From a checkpoint of a small transformer trained on Wikipedia: rotary positions, untied embeddings.
Each number is 128 + 24 x the weight over its row's rms, rounded and kept within 0 to 255. Layers, rows and columns count from 0. Numbers have three digits each. The size before them is the row's rms in percent of the matrix's.

# down: layer 2 MLP down (transposed), 1216x448, rms 0.0884, rows 75-95, columns 224-447
# gate: layer 2 MLP gate, 1216x448, rms 0.0946, rows 76-96, columns 224-447
# up: layer 2 MLP up, 1216x448, rms 0.0954, rows 76-95, columns 224-447
down75 099:147132144102131144124097125091144121087133108107138101127158107132085117158105080091121141173133117136172112130134154132117148092119141084129144159177179143126117122111136163092156146134124159136124140116156104085112139094137123152098118156124077131093145117146169113113159099174077091127149096111132148112094113141100082108129106118165142134135158137173152102131148148095135180139093160148118109153116153140133113164097117125162132112117139164125098087139135114134093187155157134178148085143140162126107110136087130132108148095109139103121150054165132129116129183120134117129160120107124148150152122084162152098147132130114104152118110083084143137116121144122172130064124
gate76 103:131137109167124087107172123141138131127130111112191130148150148144110095141138096181088128117160116095111142130115171096131080133131116149126130127165098152142119154118112159086126167139101170131144113144165146160114121107131130111154128168141146151124124136122168132130149144138146145117109106125149148160135164148177093057144162124131132152129161127135108104104145154116119122177149140100142141117148126148129154096146142103112150118097143155132144130100120115139176142132134134114110127134149123112125166088107134137087112130144068126145116135093168155133094124149145137188200079130146159123110156057188110123123107124146187146171170129139134166121124159141142132116114
up76 100:137134105113156129155150120116108133103124115157125180115097103091097129123104110156106152181130138149108134145183129106117156111122160155102110103110089109114132135055125112122128136096158166147134127124084107138142138164142094094156124141129122153131110157132179097160186155111130134174130106123171146119101150162096134159144154125115107150171089120097146174091129158138119166182137115138083095147129087152136140114188135120162157112098128135146155110054127119153129116139147154119115108135126124133124103120164135111126150108101169163139141131109100126133126163083105161112095166127115125132164131135138120135149114118156176052125157157136108130093082187136153131132135
down76 104:099134094115088088137131157148148106089105136142140102163170092106106139113096124144095110086109139130112109160169172149151118112163094110115098098167144121125160089100167120156161133124141120142117095164086073127129169169167160161127144105125163137095119147116171134154172139101114109144128123105105110084117116138131123118159108100171120116131122167132136099135175085128123124115114092148134134121097091166156118160129141146142093119129155119159167129126133142167152169132139133076134118126128145090091138091113151142138123135108128146111145143112133089105088084136113154115123141125135109102135127126095125126085137104144124104132154104158125171103170154126129122096147
gate77 098:194127170074134096078122102135158156120063135153127141170125127164153140101115103124159121115104129156148163142171137106154130122114117116138075136121123140116121136131161162156139135168118122121109128147114101154139180188092110129157129168152123115138119149122144100111144146139124152136087121061094137102082142107127136155151148125122152119167117116111139116123132144137151170082100154128154180184141139127152117127100103123108099127128104107128124106140172124168091137125159106171116131163094156088126180150106170141100157112116066157133156151080165137160093105164130101170151108111118126117101144136155131120105092128186112128119146128151140137147133134154112151124148
up77 100:133152145151137189122111150156158164135147148149142114171163161150118103126093116147083164145103172102125092098159078102100125110125147101109123131083134138121127114113155104186139090109119095141131080120147183118150091131138151119151163134104147107129088130140108131120123111130117144109154138133158114127151166099126124111105165107092127132130132150144136143066145088124145098104129077103086150127127095166142113112177156127124094126096162177136139109141088141116129168111130125115106151110127143124128158119125120160119126101153169138129121102170122127129090116132144123147139095145151137115156163140089124141155139119124116149089146101137107109110104134092096119132118
down77 097:134135127112117144109118119119102144158104140106122096158111103142169147118116161152113104150154158127154170143094154119148114086079146158132118151150137150111113171098095212128129125128143088112132090097083134141131146143113161099171137134154107177198139109095147144118146122106086153142096132138144150137139147148129121167102097090114106142154144126112129176136178153188143132135191107075145138145132102115122126121132123153121136147117126134115113097137169089105154134125156164156138085131066148190147163096132110154118161106087134148141122116143133129177167155133091119146113123162143123095134148150145103102118103151170107165111101061126126091123100158133152124144164
gate78 105:144166140117076176105117167156112152097134138113148150108137092117067108128115140156131122103139115100081083180156111119154133124123136120187121125149143069125063146106153122145145151114127100148153101144134134147142097105112135125127141141123169165125126147134116123112145095132123130121128167150169121168144111100097137140113106155184154140088112109093103122134075098105088140115157132179151110129153115144128131082114083132152124102124125139115120127156116098139141108112124119143162154131114116102094048109108118146154130136122126107131114138116110176128198117145117109106140132138114094151148154140144144114121157138142137109132145125154140125124106124133124140120135
up78 106:115130134159103187137147140099111160112128168125096116114177110115109134110136136134109095094108096117146085138122094105118128116165113163130141141148143129147121082101147132128114112132130146104153121156099117139135124118131085148153107108127177113147096131119142120140104156115117154119099145116147114124147148135136177133115098088127151127121136082134120115088165127063118117093124113137114133125135089189116116107144129095100131133123115131128101131121138092106149168077160136170166129104117115131176122088095155157142095105158161120106121125119113109134128126162107093127114138133132145126175118091124100148098146130146123174107129116113131146116134084142147094126144
down78 101:105124126148133109165165150147093107139130134102137131104140131124151116134125142150120123119122147155135138125176088152160130116115136108080168136134121097136140099131158147145139170102156099124154116145169151126129110123107139127123141142175106075109079117128145104107059165147103106148147168115155187137113132094146110133131112117168103137157187123130133090114164149145134129124083143087122138115124110142113086111149152170126122116115137141136148133122096113112109113154084159141132152143204134097139083134130134132142127137181156140087087135110134166178125130099132134174146105143129122166109114137107147104173152111173146107095137160171129112095118183127135143090120
gate79 098:080127136126123161115183117155137172101138112117113133143145156134098127151137129119105120143124140135118093105131144119130086091122103086132096119117140134133106133070117180104110140105120093134099155153166135104126146140136131109130073140121158112104146164098126128097118099155090105080149152120138116119102113138113145142117120133126110105093186135121175157119104145117109095113149144127109157115130142105103114186128133178114141117118129108068121163113127147143169125161148082102146158083121136129152127168043156151114135121113153137165159086141132130116135119149142114146079152123150131135167129117141178155142130147116118097149155186170115130099120118131160125115146
up79 100:153147153104158117136114097139138151158142120090160097152117117108117162133134140119129140101175120101128146157111099123112154171130122124145079163118115081162120120160106110161138143137141094159171131118145107111129090152123120115121158141152135096147123105159138134138124125083126120131100110126163133164119101116153120109119176163137140168175096126119083126139139078131114145149179152124118091123157114150104115124105131100106073116104109158167133108139115125152076139129145140160120117091089107105081143138166144096139099125089153149150119120113139139096144117107127123114189117159118147158101120107075077091124143167152116122136099100124145109124133119140110126086118
down79 097:109116096086160110045088143157102121112136118151109079105129116116152122089158178131181118098126131148165123113097108132155124115130167111130094153117123116117118091144089133152140110107118124140159076149109109153129097198133123097110139113094178149120096073151152116146109129118111084174130124132127153121135117127103124126108147100104114096135128110136185171119101102128119159138124143149126166128106110151121123138108114168112125101109137147159100124125118112130108118094170180144123116135121089106113128159119159185105111141089116141103131169113115094143129125088119087119099121125109113124155098108141116097121085136133123146124179111128174150157138134119149120145110
gate80 098:133183120121148099085173148101125129135117119156120113116112153154128119144128170150144126109121170125113153144117114112140110159153129122098126129083156115157160114108086113165174122100138120125126092148138128130107102133144108115113133136157162119106115113124163120109132068150128108109126115073111169172117136117115094079120106079143094151095112092167097125166093164146122092168129170103078113154128108118172160128155095123125151118150137120123135103088114098149112113186175147147125154143111125069144158150130090124115129116141139139129120129164117151062132173156095114138101146139084133113099123154142139112121160123135113166141168079160105161133120085139137124105088
up80 099:097168174138118133082145131133118113156177137122140127123115120147146151152153146120153076144133177127141162126131083132122121118113161119132182116123145094149151124159114156138187106128115089133171093127113132111132150102107130159099171101128170103143077138099149124128102120165131142120136157156155164129149118135087119146166087135140107117116109072103164130111117170111114064187107134097110138112145111137165132108123135123058153110159135126085134106174136143097115147158139113161124123117098125117134140124128135105178081176132140134046179169149098172133118096106187154153113113129088118120104102140121112110148129120115093167140158128154118117123141099119108117144109
down80 096:103151118136101107107146130145163137113076089144097145153111153148185113185143110123120166078108131089142138156135120101116116149115152133080129138115144082141164133164110139113136133156123130118154119185125148130147130144151160120125100105125131145137165149118132131128087143167130153175127125148142136140153095127110116114121120174112086131156116129153128138146119128173123145131124118104119086123162095138122153156145109105140131135138154140144130127117071169100123140140123123114127129121153121159147122148105135143138117104122082164123140116163149137147162107143162135147098097147119128074166091107098134111133116111125091169124116168133143135141105105167148121111102
gate81 094:167119132144139123086138150107111125151118108136126148134107135102122122109115133116170153126152115100152137121129131124143148093128131093122097145122099104140109124127145141083121159136118123092088103067123162127121090115124155117099114129114134117071080096139086118167133170096152130114126120118064124155143109098150087111172127114112123110138174088110111144124131109122127138125176131171140094153110088124116100139136151121132148102116156137135114153131104118123128148103097110128136139140105071158129142159160120125118149128137139077098128192152129122139129138131153087108134103137139108102102129118153116134187117133142102161097170148152108134132117134132102108099151
up81 098:159114115122105150177117089110110141111106150134134100152114102126184138132151116136100152152104143149137158130145159152152153126134133100136123149121116138125131146152120055112145141103143155136161146166177140105128181141135136184139123126114122149152141140118160127121104084130104131078150111108148184124094111198047134120145146105143157099124138126067155166098101143113090106124110130126103143110117099115139156148152147146109106122145164145122113156131128102142127113151158131123102137162140139078117120167118144116127162122139089158111155137106095144164126111125171113189108105119108116145144109105102136145097086162122156157139153103154119125107194141150162124180110
down81 095:145129125111156084108119131102165109155115128155123103128171110118171096108148147133133120095127110154100119111149145093142130145137169122127146133117125113151135109139119158127131098112121114105117139085131099133113123104155104122142150136129160146105174108144132155115134173152168124149109144073121135131167104116110128124150129091112149112151105143104188143139129159138129133154136116127155133126124115200174151115102144089137074089150144106093093147112072137142112079082111106134122148145150139119185107130144117146082136147130157120115133079140139146116098142131161088084163111119131139136094162115129092145103123150144130141098163113082126168107149137128116119186103
gate82 101:125169103137137078136110073144167125151133150103168113126091141117107132119139160153092119111145143103115116120106113092107115150105119103145125143082156142133121138163110140129126140113092105125096159116139113150108127105163142106094128137131152121158110086106108101123150179119131094137047110131094135138116145129089144140106162118107109131125154129141153152136149107142160118104121108106128065115114111121086126134132139100120111169147113082163130135121104117144160134149135166111183170115158078157106122093152157148144140137129124080158124132107130100106111105164084090149136134127178126140144140120140090139159103130147134125111135143173158163112147122089110101102143
up82 102:077148149141089093090070086127116127141138108106117130196114131124092143128148132112129137110160115083171199084099159094109113093121134155110122121108140159117149114121172122185124141139109176134119142157142117121153165107129128126120130108137124073164125123112096114096103114079124108108106133135152087145149144132086134118119141105118120107134117159107104141134161130153091146182135121164147112126131152097149127174163119107106108110144121097171168115131133107177166105111121129125215136145110144138159158115118130140108126142121127133080121130166178090109111128100114115153139125135107162123122104059133119142131102125142144164150123135129151134138130184131108128128125
down82 104:126134129137121102124120105144102135148158134123148135151090040124116125151151150142061134160125116129085140124114169126104107128128136121131105148105141150146142145134144123110148163119113139135099118150132118166156087083128122110143096096145118107123115087162130078135115150095118131114117134112112123135161129114112119176111111101103151131093141104163128188140134174099102089127149131104110102129102106123105101131126103122123180134163124116150172104173139134098109163123145099116170152152172128098139128158093117119084143171105143104133110159108092123110129087130082144127143127105128094132117108117129126132155178136150105142142121083160142127112095125121139108130096
gate83 101:123116131141083126115110103140160094205089108147136117119136116148123136099129177122135118159107120122124130161106164134132142113143135144116155116150094133114143124094147123121109159167101172100116111130153147148140097108120145138140112151124139072127108136122113115099111163106118131132128063094134112108114105125111130135134122147149150121096132110100109105123081116127120090134127148129101117145132151166095150100122108140154170099145082152172108153114087152131148162119084128168136116113132174151132128168160136133159143106100082107099097153154106148088103088092123135095101073087166109108091126108177122121123098124122151195138126120154090131112143128092138103141140
up83 096:110133095137167122109090089145115078142155135103094113129125115164134089145121159153107150102119162117101095095128177145141091111116134136130096144121101119144126099139170167093114168131131101120127116186092121141134151130136111084133182158146142114187158135112159097167126123128180118120133112144142099143143128121153083125153185116145116129107152142118101110134125103114126130175096086149138135151124173124142126121152183107132134128181124134075101134098117140106109144131102153111113144143110157048108102118115110202143119152134116144149120126138141129102114120144101112151118172163133126105121117149105136105124099122098133130114139106125105110154099139129124132102220
down83 102:089166154139115117129129117127168162136124144138155136143126144126116121160155135105063135065148102146140149076138168148142106137145140081156127121119090119144151120143148157127107127131118119154147132157124112182120108143152113125129167119141185114115173127088123124157116102088136143095156157089109134143154081125134101136083143085124118139132116138073113091143138086108148098129111128131111164075157112111141109153116122078109140135155156154188113135120117106101161142148124136094134131135091121093093128130132126116124139165103089111105104133100122168109143151126128092154133147136150164106086134121104145157124105156150119101154149145151113108152119151181044098190139
gate84 096:114128099136127134132113154130093078118087120162126151130133139134123131125090115121120122083143094114150180133095150161106159179089119134109138152115135181128159100111142148134140179115067123129127173140104125103104126127121134079137108127152159112147104117151136118085090133126125098133126169106110124157097106184096136111157143151129139087123127142103123142047121131140114119118125155120123147135090091106150136132144090096122149144110124110131124148123161116159150163120107113126134131127156085119167130127155100149104065080109115144159152149159140135111173104119114149116126095127123100136111146118149112128138116144116127110093093086126118146132166137128150130116096
up84 098:127124115117120131116112169169125120122115096117160149127161122125103111138138201131133130105105072101121149115144152132145131123085099135112098094128112102151136099154115129119117154138131099132111161123126119130130093136126186084166158143135165122072117112138144142135137118102111123114111131130151117144131176132118131108124161109082113129114130166126151124097146080112154130093126137152130130170071128109130101129151114123116153111165110176118118155140113128132133120126124093100132114112129122124133111090119137190148156128146128105110146082148138123118088132153175136108077121114109085121182199109132124117125135120161104115125146150156103130123168136141164129119106
down84 103:112158122079119128124110153113136143123120119140126131166061123093124073095150127100110148126140097171148119115145140149150110132127099123109108138138147150144177107174106083122121129114147138203154107113094108120066097124153123104120156110128110062146136095126127079168131146126108114057112069126125170089125123146086109121155123134102100139164181147113120144128150128137136152090119129131154104134160126132151145112127151151120109099134120109125108153127106145142115162077098113157134122120160115179131130113118147087103112090108158128154172133157129119141164130143082151111106153126116145156133140096147130125127133135125112138148103124125146153157078164162135133135140
gate85 105:115131079154125147162122102118111161198116141137122089096094071157156127146133142116113131081148124142084129129132153128148140129120104124138132139151125129127107136148107139105121128141135188108079108134122171121162137124133125103093093115098105137112135104124115156148129126083121134134148095154068112125123145106129145163101139170125140154139105117139109082164077079108144172075085124114131107119133109126106088156125124112145170095159112139157164102118143133079115154162118125110092118177128116157141140119149129089118127134134117114128137133108122110124135114145135138183125117117130118147103119141095106129123103102119115095145180113120116142134141133146144107097148
up85 098:152133098156173145164122120127123137137127118164139132089119098160139076108123145125141079115189123140154149135109110193117137094144096162116147101092125121104143113127150134121102125151115143159114148143114144126147079126168155130118112149135100106162157134118138123112120119111133170102139091093083162134103145134168138100139105123129124126137143132126077143144114160110109129171144121117129120115126151136122097157125101160171119101131127120107185094135125150098102142119130135124175131147130055149092145179113121180116121135093105113148133130169189130123126151097149125125100155199122152118135129137121104153141121096150119109107125111105101099148136103132132123104136
down85 099:093141140118094140134141099111132102135124172112120145141138162137100133130145131094113141176120116130132124151110114097103130111188133121102092092168103100133160130097133153126156153131146160162112139106072189137112123158108140113143152135123097123113156154136140133151142106126158108140133154121120146138151125151129152116126099107140134090135157115114135133114130117107136131123121122102113125177091128147157122073089132158111088101103143091154087113115116169090107191105194115130155158094131084134157123161119140154136132172059139129128105158153143134128107135118156108157095069133160134104127125125118100101158113103155115136143119154140139124131150098166084111119136
gate86 107:165100065135195149131131126102153112114126097155129138132109143173117155099116135141132130109154116150117146122109121135127143120131096189139103127134175130153142119073185133195096145132142114105081121134152076112104022149115118148160134092128160126118114168136080148120142110126092101125134151116153116164140130132120145072106144100118107078159122082134129120108132091144150132144128151139131102125148159137106148115169081140159129133144128146125112114119103147131090117138153124146162127128131068128147153138130113114140123125132077077139137088101116135125130128151131113125154138135162141128156168122141098067146151119172177133115196141170132135125089137117149114171102
up86 101:131151097141144092167153135131115122191097115134109121140169161131120093128151106131120148131143133154155132108136103102140177183125117120101090115124135110077152115168143139147150158108100143111151125143150150149174151163097117126081101153184144154128110146113154129128139139091120118081120108125121157145140081181133094107138154144113098143097104150103086125112114102105129095122095133177134113135082147112134111134126136116142078090122123139108121147151106128105185137146090147144136151138145118106149131124153133156155126153096098137141141154165173120110173108146134132133131144170127144088116094120123124125171092150113166108134121102136118131119111113155113127118142
down86 102:127173150142150118099158112099126139111114170141131085153126111136138126154114121092069193144139137090100100155121098141134117161187138125141144152083130120131105126126153144120155114140128120142155120122154131100105136124105163107146129148136125112095093139136161125110145147098133111122137133190088118138105144132144159153141131177135152123094155172099099099121106155131146142116146122186110159138091109116170143125116127130110168155097096141144132124140106108107090096171077133128121091128100134111145153116114133167136143147137145167145116084163155096155085132091145132146123118101113077121121150123122142103175155173112067172111164119111156081137097148122128154166085
gate87 099:094147132128108158134134151131092090113128126124107155151143118121152139115127130144126128148098155139180157138117121081148162171146114148087143168112140140191130105161183119137117126148121115191174132108153117152069100152108130133152070107154117106129113119106079151141128089155141100118121120112115144165117128118132093163119153126121099120128150141135135117131082163054127057127132166116105068109182155138099145146145164093103124110106129118123127134092109112136098132141118120083137146156138135150149153157162143172162125131090122102124098122156148159118122115109115120116149141184128184167100140177144171162115093127111147116135105155129121101136091115182129144130155
up87 096:132135130120123147146113135154123133107125169146100136123081150106042127092109140123099091109090137099143125143155091105157142133092143156106115106121115105133126147140129183121114107130142107146109124116135089137182139118163140173157152103119122155108154098119143122147135132137105110123130073113124132117116148136113152145152103124124135115115118137160111143170131131155155141083132123129165158113119089125120130154143067119104101138185087126116171115129168149155155134094132154128117148098138111089149128134096121091102118104115143147102164130135136133170134114109103144127108140119109129145119162147135095136153109144116173108133173155162111151125135110102112113104113
down87 096:107123167083108143160102100125136136135106143144137103139152174167099079158133133115133122113088099116106082133139163145147117116108123118132105095154101090169157116140154122141172137128130124092125148160125148143159089109155101099127096133147148126151161142127106125091119141112173162162132105112139093124152121148147124163167129130132132109122148131105141120104168124149116143104109142148107168114141073123122158117099142142133176114108128132130124111194120161110125099143148141150095145137125146082123097108136085104093085139113096151154170168105130134062135128125153127163102105122104103126157078126126089120127138099151123126166156127141099158125147127125147113120177
gate88 098:088153099091128150145149117124119155090105142125155110122130114119104140131113137114174126127112158131141149093153112154161104121119085136149133132152128176121119105106157128166164134120101121089128086120111117169165069148149148124084132095119138136100114129142101108126088148134142121132129153093141150150163160099156131121150188108118123108152122088131111158125108159145104136098112116140133117099133133091130117195169104123146107139130105100163144082145167174087133102084149140127148138115130145135136107121120164168110150128135117146128125107149131138105134173144130133147154108128167138139132133107098098101055135114120108121136129140133146146094122159136140143143091
up88 101:147150143102124128117135147122110148134096131119130097138157077161150108140123116127139119135151102151127157147115165095128130116101157144152106137132138111124151105100093123161065148172078101096133118162108100116191136135153154104137121152100134155152174153126140134115127104109152133113143145102135153135097145143096105096153121160122112132140115111131143119097129162165146175148126141146117135112123156150141106075123084120101112146173136134145157116152162151146153094155124106140146163139090164108099081107144133147134171145106111096124167140124148108157151123134100129125169113094059135163127103167140118096131130124120162098128091119126118103148151165119088105156149
down88 097:155081202120122115138148125101154162092118139127115140149087100116126132127136103134131130167102142096083123131121089101144146170110094122150126167138150105145133119130122133153141104104108154153063087107134089130130109107112109092093124182137140104100116116120128138133127142128162117136131130085073124107144161069109166076135141138158126124127114130143104085125113126100120111138137128127109093143161125085110125143146144114125127120119120119083114099094117141148069123213102101120145139129125168155147087110145167145142138121144088118132145113161179148148137144130154110131134113143113153109149101148113072135148148119128127167088147139111104114123115199096153110137134
gate89 099:098129128123130117119119137118119115109131146162109141143117121147146100138098147145121095117090160146134143125134126092094086110154128130138171150100130153124140111130107140107145144101102099090114145147110141143163116115125139168100100155119173100111173128125101106141095149142133069111146113102161139101156126158124146153092106076125128131165170112163080107166144155135100121106112096138122114114121106137144133095140163154114154147100139151120164141112172109122133117090135138182138133133147149172170111147181151100118112102106121133149143152135124112128109154145153096133118186105108072112125139135113115089127078131195119138109113105167119124100124125103158136190127
up89 105:117087116092139124118135126113153179106099143123138127133122114132135114100142139116155108110081102120122096147111130052083105089128135127152140157125129148138143132132080121171128141104131132082137110097116114182159148159145133150135139146092126117097099137165124141128117115157134134119157133116138126105176134131142117116140149060118077092146112139136084121125117138105136127148132120118116123125135157134139112165121148135126104156134152121088164144134159068099120144115091129130131096114143093167109130188166130175105123121107143165154141076104113096122125112117126151139144107144141149051109142103154079161058107104143120157111155101150113120145153122139142073099116
down89 098:128121133129130131138131101140148127105117183147161103137125097121126130137155129105089143129103165110085144168118175117153116152100111114132118104135121151104121141138072113150111137116139134115182132101129114130116137151131116157143107095098108128114148131118164133116092112113158155189126119126121127086157119098131142149136126070126093089120133101154097139115157162127117114117114129148172105111076173135111143105115104154164127109137169118131120129122169118119119144108158112157167116108138119130138141115121138165099095140129121155112123084099072116124142141117120143086148137120130129116129132156162112157089100121146122126153159121114112130139125155137146162100135
gate90 091:078116120124102151144148144110136067152149162154129151141134133121155124105143130151106106112132147106131127118104146101093112140168142103124125118116098153129130147131134133116153108165123134107136095124113095129097166142142142126129116135103120171115159138103140170116163166120137117092088106121117100103158187118162127141088112110139086150119104159135079131136113128162118135096122134166139142145138131116093141140126146143153134165100144139150123132108132129140122089116108071147156165145135130157199129151149109111080099119133146138162073155133166159088182157142127074150140134116150144169097153130134131163132149136103108114140135139135116167093122127132125104135116
up90 100:125119086097162121144177117123161169094094132171111135133125056162151114119120088144098125134131123202118127139106123141132103116110158139125153116113131157113134140134105128150134121101121138146134143137151150078156146154122182093144143104128130144108153123140105129115123093139151124145101101137160120144163153086142097143124164142144156094150105136134159151145124081165127114126136132140145104109113120127166144099124136132123123140176103142134090166135116134131090118143160138149098131106146158082163100121103159117146124096114140119148119149119110161126139126149108117161100108155112158164086142095111130128147136150129119109115137087118132164097120108130104146139155
down90 100:135188141169098139197120181104142116133169114175129137128136082152135150106138132117082170134106168161155126162143129099122138107121127103106118155152164175128148085131166138138108134141108119133139099083108123088144119124134128142128145130120128096120134104145085141133150124139102149124134142135144162121122105125098167141083105089132127077118132144127098130165138129155148129122149108156091115136103120127112140168116117140143139100131159121149113138158142143152125104141101198104111104132095141118102126093167133122169104154183129129117138160160141108144113167130109159138090127154092153099126110122108121114109111126114125096118129118132142157109136134085073132116122
gate91 098:142143119149147117109140117125119144129160128151146117103108157120112096130156096153099186147108098126115136135121144160129140151113099168161121145131105135129182119115181149135120115145113120097096159176082164166081141130088155144201129117156130140097100131141125098140129146161142092166137143109112161126123145170127115098139124090136112109137124158147140140164174146154120148154041156120085176078133148133167131105106164131167160121128115123145095105111156118120139102135141148149139125144134100138134121124121120122164112102184110128148095124102127154153090094125111147097160118132134142105119108180182122137125153136101101142152115156125114149095164121084127099127133
up91 093:149181119145105097126162121129163142095153173119127118176126168118144149130189107165106093162152149132104118127135148162160130145132144152136103170085102097135144129139159159128128120132135093109115115150126110150144121092100130123119128104148158165117145166151140123161131161171115152155147166091125140115132166134127161138115151156117124098138115143107125138113133155156100124091099106092112165105115139108122092135147151137161124140118138133136137153104159145082131133154095155100152095122147168124188126110165108130077154130098121093130140133147110165128132115103089161096140118121157130136129110105143167113165104128147122125127108161113139117104131143131074124108143
down91 099:154117128174172097133176123130153105161077134121110177122141114112137153116157157110105092120167151121131120126162125143108131155120162141114151136109142123151141143141120150112147114099136140125120107140100138115151105106131150084134140141147152184091130144134107137136117159136141152102162155113136101112110129129140189085102131162115163129124080156106097154142129132087132101100097124136113147139127146127087167126136108138126100151176133141175109149111130156104147160049125105099154087143105142140140091118125115116089101118090099136092148141134124119124122120122068142137114130149137100117125153113114126150149150122149136139088094090111154121123168143108095139123147
gate92 089:098107148151152134104097066106145156173121113147086131105120138090123164129128133112147129132165184145125146126084089088143112130098058164125155150153127119141138113092160157120108086127147151126126144171135130152131133089152182052138149116105145156139105130149088157102126149142135138148130116092166135157093108139152129118106108087129112123144113137154128125120085107116167128160123127136137148131138159112119120140096169115128175109089121121128166138131184116144123095151125112105115156100083124117077142145118140109167098095119114128180135149130102114129105142153116142141127109098118102128153132082095090111141149160157107112137174081178172166118170120123119121080133
up92 096:124117143129138133084106165179130111174121103131141124141105088104109150142129149140113109114150170137134161084163144118129099134146129152174099109133139121123120097144169099129161119132148085185154139134123139158135129079170125069134144088129116142110130142131133113082103123111118111129085140175151134177146133085135156130131113104114137178139156137130101114134127138115124122139112108117105134124144136142164137115116144108111138164108126118111146103141153126121130107146159100137127116128131107103138140181106144107120102108093102161123114139178161156131129179113125118178159111130155108161112121107123114121086129132156127113120136117175140154135118160093131126134103
down92 098:140197155160120121086154108133172116099171130140095170123121088124110124133110128139127130167133163109125150148131122142148137096169120123151139140119161121130144133165142169097160069167144124126089117162138121151131142065116119140130103108105118116124140108147161141147106152173150134164152114106107121144114105106135084115123092076087105125136166108135153129114112151153136105100133120088142126116114105131131124135110080110148125056124123164081151138124163125154128063136160129102139146113085164137146136125133116134181106111102152158097103107173122153120111117171160152135147148150130131109143172128118122157130139117154104110131166123144143149160154117097147142099150
gate93 100:130095147138101169175114159121134140126112098124129128178105104109104089104144112111136079097093122092144164121128156165175112139140147159129102121099136143159171161095113098139088150171106094147119151137087096131100110136125126114152134115137131091119128145113084165150161140123125095113093184130127131121121124130144092117144154126088133121129183110083120157121136128127121138126142113132131065088157134142158144105148111142115151151162130102093141134107095106124158193116120138116080173105162172106150150154139172118112125128136133106158102145068183128141135116101097144124122157163146083089139108137127126165122112130107179143170110121148106115127149139159134071160165
up93 105:120108163148133159116141135176154125112155129097135137193092111149136134111125127099133173145137142130138120114079137091107129147126137173120142153139164141157099123133115115154128126142106162153151123084112157143164121132138094117102131133121104108112166144154159134147118130151153141107152127073099155177100137145139122163139127141147140138138109135171111116143114073144128098072123122145091083073117090107153072127117163135129110140123103107124160168148164131185128064108128136109123114095133125132150161121129093136140142149146144075128076143132131129139122158137140119085146164146088152118093091103162134159143115130169135113119143091104125156133124144121091138185089
down93 098:107179140144117155143124110100126112118131161122132140113150126128174170148111122159115091168133151130109124108108126112103132088176122117096099088177129156156106123160111100126094105099103098176103081054131133076147133128131121135148136109116167153128134170111115141103098140150113108100120125111124133160112104137095137126126152115119145136129127144123143109115136138150141158145135183147165086124165143197138124138090154142093178087138164084153120111124124119157106117126106119093146113103117107152136069099134109134093118161124115140150133124144135145128127102147135138108105135076118135135126173134075135151134148126190108111158154108100136108090159138111171098106114
gate94 103:147151151116094149159106191103099117124113160155142158139123115106124171126120164138149099106144087092098122121166092129155130120126171184152144155048155142109084168124108153136147115149146112152113131131110144208138130104159115106115133147122142140145082160077153109083117132168107114131118133094091154156125114107166139166119109131123133120131145130098116123157132139130133124121143133141098131131140144115107090084144156168129139153153123121110135119130133104122137206144154179140131122117130127139104153099140132107131182084118119160131146109096125116125106132143112110138101082126120130145122120120115095115180116146134124144126105147188116139111134106152133148093132
up94 106:146087090120141110086155137175117140153131123105090138162097115143130126159127118090110171108093157134130144134120110176139076117120140108115137103109101153134126115122112072148152167093127114163169133133098122158110133084146122100144130149095114119121095124103094103128122128113145130141116137154116118130124135134102149132129136133135152084118070142156138153157090098129138130147082113101118133119129188139153133128127127067120094118120129116159179131083134155105107104144152137152126118125135134105120123140148131121106107119161119091135120108142130131119140128158151109172117074092126120121138105115115116129080086088153125125122112095112170112175131142080136105173164
down94 103:116107143153093152095166150152119133159110109163116139126113096112142152142127120111117114108108178133142159141113076125097154092114113112105164107152113122152126087146195094132105117157131145104135113155158143117130130086130133110122130132135091122138151113139158105119177100140097135112078193156123118152125150101102126145074135138141106096121135127133104138097126123131163136173131206108173111103115121122120125107138142119124120121124113129108156121123112106142106102102127131140095153134123148120144128147103117121141117126135083147139149105151152119107127145146139139145099124141173145162168123170149100130099172129150131146152153111106115118133123129166135136172125
gate95 099:120111144119147121126134136074137139169123120111112087171136123122136170148122136141144125151069113142129117099125112143135149165120140062157061135128095126129106109115112116108153130166104109114145131117121155127137155118116082126116131084071135138151103116133137133113169143139095103138155150140127153105124156129125154117189141133123141171144116115114116150125104162146151134162150128132112127190184090097139127161138112180144126121137128170153077158163096120137156123138184147135126106159084167120126136098082136094157083158133097129129162104143130145111138110133130133146115124107102176102135119135144099157118100126131131121157103108157120152099119170104127071150158
up95 105:135116125102142111159103151088149096116131095087140146125114107136143184156109128156159136143096146160135126125091105122153170161146148124146089104098090169169159103147141124134135157175144127136157143084120122158145164104164123121129125113119114092168149069117134150126110139124121148102153121124139150089102122125097140118174131134109116169145062104123147124129135155127101101156121140112096143185139090101130113174175121153115142125147166119131116173179114098129135146122098141145159149141135149129097090103116130115140092134135118118167113129158120142157132150127112138108139099120138138125130155157130109170098121146142095121161127152156107144121148087101169128139133
down95 089:138173175174118123138129089112092178165151073149133099121138119150130111159115111114139104114128122149136124145128121116103079141158154140098142164128173111112162102161121095152112111132125144124128144131143114118161129077120126113159101152142163135123178101165145130126139125128127139131122111143154152150147144156154128110110111137128103150152130141130136137149089103132125163091157106136111101154163135119107119087194120111156111148145153165144127123124139131112126083141121126126150133106101126174092095097124154059091177098123130152129188133062114170119125138143129082131077116108108126149118106141075088140130160093156169155110122134120117160153155125082114131157122
gate96 108:114129132146140149120165204118136161157097107128110116148093165135104132097098136168119157115161117112100143119157160156127082109155132148101154145084132162131098147132128128141130137133126142092174117139148053132138131138155141108107076139140176167116118150150119092102120110162139128147104171139102091139107143112159109167145123114106109117128093134084111117144130140137126100150120108123119126109154117140077113137151092133134138197104188118117152123130120160162112090165162140114145136149104132157189123115131094113064145148162153126134127132122165154125127119150116118136121128141140123154110154151134099114173164129102177142149163152047097145103108090128120170181104